python train.py --n_layer=8 --d_model=96 --n_head=3 --n_kv_head=3 --head_dim=32 --d_mlp=384 --vocab_size=2048 --activation="gelu" --norm="layernorm" --norm_place="pre" --norm_eps=1e-06 --positions="rope" --rope_base=115000.0 --rope_fraction=1.0 --qk_norm=true --attn_scale=0.383 --bias="all" --tie_embeddings=false --parallel_block=false --extras=["local attention windows", "capped logits"] --init="orth" --init_std_qkv=0.058 --init_std_o=0.0145 --init_std_up=0.058 --init_std_down=0.00725 --optimizer="adamw" --lr=0.00253 --beta1=0.9 --beta2=0.98 --weight_decay=0.0 --lr_head=0.00671 --warmup_steps=581 --schedule="wsd" --decay_fraction=0.426 --decay_shape="linear" --final_lr_fraction=0.1 --batch_tokens=[8192, 16384] --seq_len=1024 --doc_mask=true --train_tokens=105000000 --steps=9120 --dataset="wikipedia_en"
Each number is 500 + 25 x the weight over its row's rms, rounded and kept within 0 to 999. Layers, rows and columns count from 0. Numbers have three digits each. The size before them is the row's rms in percent of the matrix's.

# layer 5 attention output, 96x96, rms 0.213, rows 0-95, columns 0-95
098:510520453508539511524518524494496499516466468480513508464518478463526511483451497536465515501488504541490526512469519512549543468477478498525497509500486478504484490498561504475512507507499472478514507548506501480440510471469473483545464479534478501499539495492485535498550507533479530512
096:441455493475516460490478485499475551520521457517476510478492544486516475462499523486485527480498504464507520507491524449550524474509527540505495509464480454507532492552502500451479519472483517516537475472477485503531508551484501485496519482502495499499534531493475510469489478499496524510
090:489475515480507495529507507484516482496504504509521490508481523482526496519485516508519511489478545501555474511491495558553504493504536517469448495535522478467545506511468501451521489453511495521525495510457491449472473481538478553482511474555511522471505505480522542487519532505516493517
112:480482510487475479485511501499541508473491528496460465539455497526478483496496486450529516538514495495473514469500503459514485475469509503509494516557494541490476512493556514498493543514548517490523477498486507532573528500488531478480503542493484495510509494499509476537458514447537496506
116:486551490510534509536515521519490461454491505491571495465482490507506465528523480490484456508469520532527496454530552503533515464486485504527514461493563544518504482489508501482534531479519470508487487511500497479478460499513467531450483481507500528515493507513533492515511529499488501509
102:534513475507506488537485511495537461518527510447529477497519467513540499514523528519511504508513461441525490513450555503516517519567466503530509465495497511481486506489530511515519466481514469492490505564514501522500473490509498502492454465519489514499467463508514481504553488485503528501
098:509527489522503504523518504502527478512520507486486528493506488493485500495480474509505462468503477506512506511432508555510534511477549511551474481571486545447472471443485473472549476496481499498485496500513504521480509493507506499537519502500484551512470469511468502488538492469504457504
094:495451506486512523485540506481493510501466519512496464512497534504518517512509485535507516505535502495466454525508506510499529521438527527490497494529514477491496437472500480507511471523462477499495539429439496493532515474535483512500532484510501472515485514480463462487456513536498487469
100:528532501511508538473507521473474534469493499515497512483521525504508515506496494484477490492522478489535478517544508469521523521521487538518527509486514482475464459529440500502473538537528481535485551467499543501520488531519506502500538508491479522470500488579511480548526503466533510504
097:530505504495515514486491524453471509516502487488477490478495506487521497456472508509474501472506495479530480503466511500491533494553556490488494492533514494523458487522508528466454511508455537511498495537556522509433548492496463491485528462539509480512524481520474517465514458531485486521
085:489479498534496489501481508508497518514481449461476504488522517508509507474461503492488522487475491513484529462457440511504486505479493491455512487535511513466498499501517464465494471478484557489544528496492543495504526508465530472554519534493460487544486462501467506503478474529492562506
093:452468529477495452470471479472472518541545488515488510505495485548486499479525506504501511455542510496535478502532532481499504467550507498498491500541532486480501541528498496564507514478498484514518477448506490525506483490477515475526545518472469497498497459467474470494455503481512496490
105:484517508496503556458516526482477509493481482537504532492527540482503541512458507502529500530506490528466483477519512509505537546509494462502544523487479487521467480533561506541522518526583514463512519494493472475494512466516499526481529511504531471499512497464494489488516516526491525518
094:524515483505496534523515509503532499545449472512499492509504449504483507498441481505474506487530450484505535505488527514521466470501496491507492530442492550505504478501472446454442505493492525479514471538484486552492471486491486467478481506509500485498496507537521468493503519517513544530
100:502490546500458514459457484505500531498495443512493521507469500530471513517515478453515494497482527514471486525529505483484478529505497497471490567484527508573448464461439493523489441512493501483511490497506506500556522496487500499487519522481491507535497493466489485507479506487497496503
086:484460459490495468460496473484511541518472519513510511530456445512476489444520491506498500474526521505493491456490490473489470488533498530520490501498518491468476467511471482525472496487485534496472476488477504541511464510494486446506510500535521461492553511522499480473467455467463469498
091:511549501478508519524510492513496486496478475484553497445492514475511504534502451528508493520498478529473521476488521483477493527469491511537494501485468485477509517453445473532505545501570504467465546515496527476512530474484528509522471510508489488496563499496528512510512538513509508474
087:502496472518467495510484498508513507522502512493448494508536521482534483484489497517499525504484524421505450553492503477493513500541527529465470470515529456499492505488507520502506488534530471489455512524547505530498508491497493487514512473500525514550509523521448489519498494494565515556
082:533513513484494550512508489499463497482489516518516479494552498473507462507492480532488552498477515545507529464531510511486473497538504456466520476537445498463476541445502536496530480487503522492527509550514492506488483476483492514469475499497505482490474525539530500516526489535449505499
111:487490522492488513542539455509489495472457489510520489482522502497457505540513475480508494544477530491508512470486465463503485556468464502500523513503528540452506510454508524475541451458504527523496494495503501501564455488528502530533518493492500526509465492510526497530507529486524501482
086:453486498517461489515517471504529495502485494482499493501499474515489489477507457517470512472493468507481530563498479503471459539516527514496461529533473528498504515498462526540535476491517483512485484504502520566513471486503484449513487508495474539526483532536496515480459508451527553490
097:521493486508459491472528484514515516520481490522462492536497470502496486467468478492507519518498503511471570472460473498489500508545470486505493470530511491525485542512539481564456460471520499495474471480536473511490521492463502484498507512483531444501540462455502466490490478498502487517
110:502504494488525495519537506473463487517538462494523468472499523480504465493483463522433501466499521501484488495537515490509471491506442454533481533486482533503490533474480503518518495519493478503478494558545508512460535462471522487521520455505508472504550471481494515470525473515506509512
105:516513496495516519554506510518531456538471454492513508467489468479487535515432504503503489516473484533463502486500521488501480474505501520462504467522522506482513476490514483499474495495477495477524510557523497468474533485490473487533477489507486493510513508430464521456515539558503533515
099:483517451509540513496496522506506494487537526489524499529493498489496505524520528510525478518500449501482516540524507562491493484507521490502506500454489501496482516470498456438462517507524480550475513454474478453498502517545463541491532485478496568487513470503503490484498524461493515519
097:550534485499531513517502505490484486517512497466519494471471459490493525482543540520475478479536462442513476507471555470479492498502507517502535513480499501468506487464505512504553545502478517539519519521477498538479487520509499464487486499475419518454496530513499501492504475484487499479
108:481476531460505482463506462506500510466520512488492501514467531538474474519534480507555501520509475494474480473518472484473516514463509486471504469528515495484504485485495452483508486500477515483507487443482525498568520492498549522488513515489516489514509461479522485514436506441536473479
093:474471456521482471521474488547517523508533486487524488498536535515520489538525508531476560502500496497448509502535536449516502485467491491482557522490466467505523502519470507488532514485531496485494484472479478481536470480532462488497481502514536515520468540492488523495494474523469507463
091:523507487500547501518509496499496484478510527508512489510507492479501479517486487544467498496499482494429480484542526471485465522483492471444488509500581518486543488503489565503533526493485491491497532501494497483464523474504488502532479446482490494499544473466539511536488529524526482509
117:504493500509521474531470463485469516518533470478493515451546501493518491479508518511476514491506465531501513495463445476519479494512471534467489522513447499492489487543445485452463475496481485479528512515516500488469488483536490510531502525493494524507439484498493535511541479505452489458
094:484494494536444502513541479494514486532479467503500516490530494514511532467485473487466476463510512487534556535514518482456512480466464506521554504516476509459452506478493472517485493442516499536523477532501489527473508498509481475508493470505480499455475526494456518474543508512487490513
089:503520504486522513481497543495504501491486511515505494497482503484507511500472503510487503506491523567484507529485455529490482542493537474517449504497547493550470453504470487524451525455474533456480471498501520496446482492491459521468489503505501441482524476484507483452496499515470462521
111:493503522454495497467507488521521500498474505518504512535452504543476495527481495481556509511512509525487528466505459491496467521470485466487548511456464503518505512497473534502496487488507509480555502444487520502537521516469548471534518527456497451497516493476501457497450505511506507475
124:505519508518443459473462479560540482489511508494497529560468448534452472506533485452509492515465514533533498495498484551506497471467520446529518506488469515493475534487460526490484472481486504487503469493523509534495501508496473487490504531505506499524483493508491488492482485497488455505
088:485466497460487470521497500521527497512478510498483523502527523470519485494460523516519525533465500476502529486520469564511554442530461500506501476516502545509512491548547486522502507565514513495521500487477486463506485498504482522501498516511565497504510496462520504445481500487492531482
089:536526516550496525510488501484507484527495480491484465474524482492482516490469484483485514510513450548494491470469511508514494562517494474492512489518525529554560491547490488509507538494476487456491523545485485501468496462543464517480470509514515468489482508511489493482548536532490533523
090:491531479492522481539494529497493493530504471507484527486507474469520521488451557507486478522470494459496465482494486478531495502498490507512477480507505472506550493507574539521483501503484483510464505575533492497479462501470491481563516507494464521483510507498496529473530492513484538535
130:493490534537477514477504502495520484456510547506518488546497497546472494539523478469549491527489517480483504474515461452482466503504489522508498525481494510475519519479441487530508493494455503491511497438461506504557479489497525520467482518523506485497490461515531470534482507461521477474
079:518501472478549506486516509484474476489478513453508500483513526480538478480482482537492468478501486475501477537512533550482488507462504475519478478477537526518478549515524449475524501526572480550468545518507485469505499510506513511520504460480477534484528474501491510469529491518507503525
101:476517501504494511519475538474506517551518453529513544469507496492546498520462521492491536472459530511500486501498507569518537485499490506519474519498531503468484508476492470516506493488466508462504469543500485494462485499472488503488478491510510451475509514477488504447520488552484568498
103:519496533484495499494499495490467487494496520524472502505491516457497494481500512482509497521469566486537486513498513489503498570477455486461505436456536461546539481496469521521456450506473479520466516504537484510525478500480505514501527461493494483510503536526514506513535515542514503523
087:458472510546498489511479467456486517538551475508507525477499481475506501467507529482478522473511509463471485503475554487502496541492568525506492478545490481559522479478520496514460502476468482513480493526501460469500499507489482507531548484496483521487513498515486542531536476508482506507
087:491467486500474463528483468477518506530518530515491478504510481466510489484480493496480553496504519506493498500514494546561495487479497505455503528499506479480560491438526504502481484466469505483441526471463500509531478486475524489560514547524520484485522500497506521547484533480480478493
095:549553506488495500494501518490489478489501502466485542484500510500517473478482472496508439491468540505520522550530481517472513505526526491475505512494488480552478527466450464478534427502511510547529486480513512491498506553495492504500499499478498513534493496489474491437533493501482530494
092:522544487486501505496499504481490496535547486505497529482502454493506496509513527527484563482492523493484465481508509497577520502471473545491518551469530481480459464523478513507505442461507477521502460537528466496470490474506491491485492496513514506486475524488476549476515508541479504491
097:490489569453476505479514487509494497485465497500514510488507538534521506523523495520542490493533489500476476469473518514484464438500551501488477496486540480517507561471492483481536531454502479478481511512529509534491514495485532517493480487478504492540507514522539442525470505521536518492
109:527490500510481502492497490465521520516505501464493498541520495556522479482505489492529495483524442453484473486472460459494528509529477495474438512474495492560511498550501468505477492480501477473506498465498484525495527472477542475484496495509514456493510441488467465541519479485513493513
100:480494490512505490468523490460493549512528528491501519504513529512517502462509506516505509471534509522493506537550523485483505478478471493480512538519444493480519560540514487516459475475475486508476504488470459489505503481545460496503493537506515485441511490451499484519489491490450499440
084:476522526504514537523527500506479475493454460529548516462491468499504533514502517495509497519474522481510484477474445511485567471475478476498493460519514498519498488495522522517459536517425524494487524559492533492523481494500486514511458505523473510484516495463538513509510524496478527494
104:510488497513482484472487486532479510488472521498447533490516507503489517491506492522484507489498571514563511502511482503455485535513501496484562486503485479517467521490561544521496470510489522484521474525536537539471528515483479479484454529518515504541453485522471472513512485509506469489
101:469518487498533501508504473515472491499519515532531526466515488495459552504526522512499476498528474512470505485506495576479514499544494533460509492503518456436494522502470528532494468482499498503534488523490494464485497482507541533493506511488482516469476462467521539472528496465477482453
123:491479494506490481484500482498503523491501516479510493522525525541511456481537483498497506477511452512529460531515538531500490495513493475517515541449485485551471468530503496477488501518504495506481457442480473519541449528533477494504500518491528508512477514539542492510474473447472501443
089:495492476483528512507534519531522519501477501520500502497487486475504534495482553512533534530537558480474494546457537485476485507544485541510494456557484465496521544500511505504460519488477515509520478477473505507498445518475495478489480492492464518497491555531513514486445492514503496497
094:525551514536511510491478517491488482472522500505509500468467476485452507492537492442503443509503496434505513479515470517485474493538562484553478534475454552511484502501509512519516536503500491521498510509529500487491510541497502518481548496452475513471511488530496501497499477480505491526
109:474494528542465482534521514485504485502475468514527501501505503497507474474478491475498494477470487543524558519493507473480514469508495469471436565469456494524464562523458506459491483494491507512484481512493489516473465505481472513471503482520499476480522521534504489482520494533485545523
110:500466471472498517456531491517501529496461520518482553518502489502484529498510494521540506488544519495492515498473512499489519523485528491509530512491490508474455515503503518476484502461471549499515519482456496496487481540488528455544514563478498507464486492470470480489471467444466449478
095:481487513493479496510499482531523514497473493518492512525523502521472508542485491508517504497509485532524529495413531491543532534582448523515540449519484469497484490522530489463545492503517507475528483508478514490497461484460556498508512497486508498515483497490506494519498503498539479528
085:503511494483499515494523519488516520481458522473527499517478509528523497517523503518526476500510491564559504511503513541518482492549507502528495547500479531470478472545474530548557525491540521527473535466479484521535502513522540493494500496486505530475502547514503490500468506457538484481
109:502527503521482500467492494509500510502518490539484551513508500507465532496503490485472475493527501530543507470560460528496526486417497493507518459475490524497525466447525493437494484514520489545507489465505488470497548548507491505523548541491506504507508492511492495512490514517501480524
093:465485486523514481524515469505534472519531470524537518501505474524481528497505524502520486509538509446528489461488464507514498478495478456486452528508507522485526529523524455494498493508454526513515472520486483493486473500490541513479504489495514481455524461488587509482471495463514518466
107:505544532504523548466496551460482511513492469531516500475501483464529524463469519478500482493518448496481485507494502492461512499491495502513539473525502536496521512489533463487479500509556465489498501537523513492481468480478501524465477452466465472467535494468540516484513485537484506526
085:491469498480511517470494516494483507483480458477531451517484509520509474506483483499498529505497497512552496498497461530465570508541478476473546465497481519509474481511495488478491495558514543468504492519506489540473478481494454489446477483501491485523536488517538451523497514521500470535
108:563532466502529525469528512452474512508510515484489502483482519493498516476503501514502497491538489474498474516497481482457541501507489475477526479515501530550483513513529491517482506572434484511490506526516509517479548501511490502437490481522489469462504487517463480529538481517484472527
093:502495483451491511442498500496484496491529478519501518517473510499497535526537447485499461519513484554516511469475495474509441505435472491519564536435501490506520485445528522471508504492481491514480526497494521489507563496509495515514495487526514510510535503513508513515495522514507518492
099:537572482506529538503501548495507480502525513501523508499497488483525517505475519490473460495505473459467421499459513496531478520511524529517521475549506483506520446486505521450491544488523463490492518526521508490460524492534463515495480469485490523500493513504498516488514524522524510524
086:519504511500517534495461518505476483490479521514490477482508471479511504485505519471522503517498481523539548509469494504455479441467563495525534529505456480454516502508488531505463501468472520530520548509433479475510498488498520478482512487517466517438515515496470499520504479528478505520
085:513489467483515487529517495506548486484530547463508491538489535537514488507502508538525491529506468498506504511494511531512497504491514536542561477488498490448465473540505492526520522519507529466525506453462521503539559525518513509482484527541493500504480473539494474488478498467484460486
114:536531503514519515550506516487494460494494466501528503477506490480493478476458479477476451496456534515537511519549511481454479484515519484478508494527505497511528524489500531478505473460524486527500513559532524517450493497524498511482493479551499514512466514536528499513549536516513544507
091:517508505538474441524424516523543516487569506490496479518498511497496455533523510473469551503479491500474498492497464493528500505535511489478498497486465516482502479530485537504480513541471533489538479465518456485494469500523488495521509476473520492497461517484511520497475462513490514466
091:493536465530491529516516526483492514511483499475518470494540510475485508500496465498460498503482443492519537553489537487528485466552497492504503516462514499504500523520479533489523566539485487502468491544512485506482458506495476508502491483515517509493503519561506532509570507496517542520
119:527538465493513511534517515480482508510477491458498518465500479477545498469480499530451477459487474499526518485485503512491441493496513493543522515446503552478490531484493506483528492488483486498503516553512503526472517514484473449523479477510465499473505490519455481457554495522467510505
095:495490522503501510513505499500524487505515489518495473527504485501452490506500493444516508535480518523450518525534472451480457426537457544493452512502498543484522518548490481470488492543537484525568504487473465482500502509506509507505531504493486523513464497526515477529487503519496512495
092:478459487482503491488480488550517480505495519516493519532499510527481517535516522523535501514514508561532481491475501503494519485519476482523450478473457447542513492522523486465470506493537493502531511433465469470519512524486527506514516527473501483498518489493498448543456507492516542511
097:522505511559484515478480504483485479478542524463501489501504500534504469459520465478473447464488485481498504515484452502485438478521509496508488544501484518492517512499546526482569518509518494515530457517513539511494547516511475510465460510508490507520444483521495485523496516502497471508
099:498464515532473500524504446511502470464492539464491456508515505507481488506543476509520469508478507479451516500567513520494541534486516504496523522543489531485482486455490496570499461497541523490455511484510506493525481470493516515497485481514509530523491473480519519498522523464532474478
094:472505521505505467505448487501486525497551478468495504481495525503531474508552526499498495507492517479459461494552487466506489515431473479504502487505537505507464483437456490476492486475521453501516483479510514481525512499538488516487469493489489533530500539475540530481519494486511474457
088:483485499530464495523472498521511484506470518535448520520524478461478500494480524485538532528455546486480492487499494419497503548519479521473539492528464473494530497499500542542475476516545516520507501532525468493476526492513499497480491521516497512500513483434497510469495529489508520489
103:478467528520518505490507511510472492495531506533519451504489512490494500507536555484473514493503510493494489525530536464451480507511505480505477448486476459525519527421522490447495513544554540552507480479487482475523502513522485517477489493500479499472489504471505509512490480534477528474
093:486489507526479500515485488488492527491517490477509463500527525506499508497527516483490506519512495517530504487515427496547533529531470447492522526525502490531516489570501480497503508497483499447429463493529449511523494509495491537493496535489534468521462488495519472557513474485497484508
094:513502461470534506475510552497485517510489498543511500484478512459501533522471469522466487455522506490514483530491546531528568516493492514517475438489548491492512497553480479520508547545508500555499520531468474470499493532509495499515533495492516497462507527494511512500506504515476494502
095:513508475528475507494518504520528490515495504511469520529520504515481532485493496504507486483509510469517462492514487502512497503456551568484496444512526448498543516504442522478501510491520449510562500544503516521450531519535517478487500522537516525505469483535473486496502505462528490514
091:491497503477522520519507527532499517475464501506533477490476514501510481513510544473493533551478538553527529504512478551509500507464523454529503473493502516505489534474513481562522524480438538466484464517506518511522512486499480502472469518504490497493511549482476526516471479494465454504
100:501486512445530488471499503528494481473490538504498479504442519507492513519544522511526467515503506514462515483519472507485480490493503508479485509529523551447482504476464524534503470504452534513500519423456517458539530499507497512487496483501504523501536514502494521510445521512512456507
100:517477522493489457497472473525550494487526512454478486531468490559497470506522536457545488535500503484512466449529490500479532488499499532506471494484506462479504486535493457525512490496522514491499503458486531497506480521475553504439480459519515495526506506494467484503516451487509504514
103:510534532485485519469482510470491525480503502505442488527441484477464507498516502448506513510476533517503510544509510498516505518497444487547525506503488501520521503554492517513508497503496468501464485479546526505508536486474513513499549511516549503551548504525497518498472505483556476525
087:499477508501522527502534507495487491483456542508474489492477534479487518477532513513509460471482506534523492460499513489565508512495542489534506508477512512504511419506455504520514489471523462493534533524501527508471503525474525499511501518486473466525461550485497452517496494550504471511
109:467457492516479481506471477544503472488509530527494480524524476490476521539526515505511532537478516519538526530458538555520499510489515506506527511460512482442457495496531518486503518516503545471462476475480493479532486492514494517505510525523561528506476518538488549518507496482492478504
188:477451517472507515455508479520477513459467516536478484512479524504468521515528493480535517536530511514512506551469560508517515510510541497494479501490487465516492498504559540498481498546528476514488501465489492478560494495492546524510529513466506517501510512493527515540478522475537484524
110:531515518484510486528484530490469505498499500483491472460510545458551486504496493535460490469478525490509496507450491545513473504484519527444464496515533494498549516551494509519495505499497487490478545526508516495443493486508470499487458476540542499551515540491506517468500509536485496487
113:474475497524523473489472492443478549522554509506495480487503488500502494483521536504482516475533460468466457485493456495497488462458516537527461494501529483484543448483538526565529523523478496528483508498516485489499506497509514515504522496505497501441500522480467536528511488504506512513
094:484498463510525485503460501521498507519520516503510502494523489452514505499498514537496520504491500466450530487559494476487562460489507519464475543456479511524496541533499456480503554524553517474455527485528491480501514501501482517501526497478536515496545529501480551483504497495509485517
083:544528520492487448496445484523467486523501485471500530502558503523514464508474490531460513475476498444445473456477483452477511475499478529507486487492502495532533512493472436472464500494483491474471508516521506498494477504511490502510487512506501508524496485522543498461478495518475520462
102:503518523502506512506488531504492474488506536538481465485495464464508504498469497474480504526480478500446527504510452486481485479454533484479474506500514563528507464466555496498542498502437523512512534489524536507514488502488486501499471530459462481492472521464487504500478506532455464489
091:510534529499490528500510506506516466478509540550509533537479503508487518564492447485498466498471494512516480496570515497485505522440536504488506492502533475563513515508451507522510541512489505478474490508488502502495470457493530521528508510497538513505467487529547493497489528513506481473
107:509456463475461472502507486501532544515515537475450518543502536534528480492503489528535534488534498502511499505510521493481484511525453541524526471481521477502538472479504489505534545523489504497519511442468500523532515518518507486512477524505518483518465483510477452511501542487545481491
100:468487475478482455498522469538541506496485492483483510524502505530491508490476506500525513538501541490518508526512467549526478469531462481517458527528455528477484501518561501510462463480476487474531452471489483520502482495518454479500518528493526509535492482493493486476475504436498485485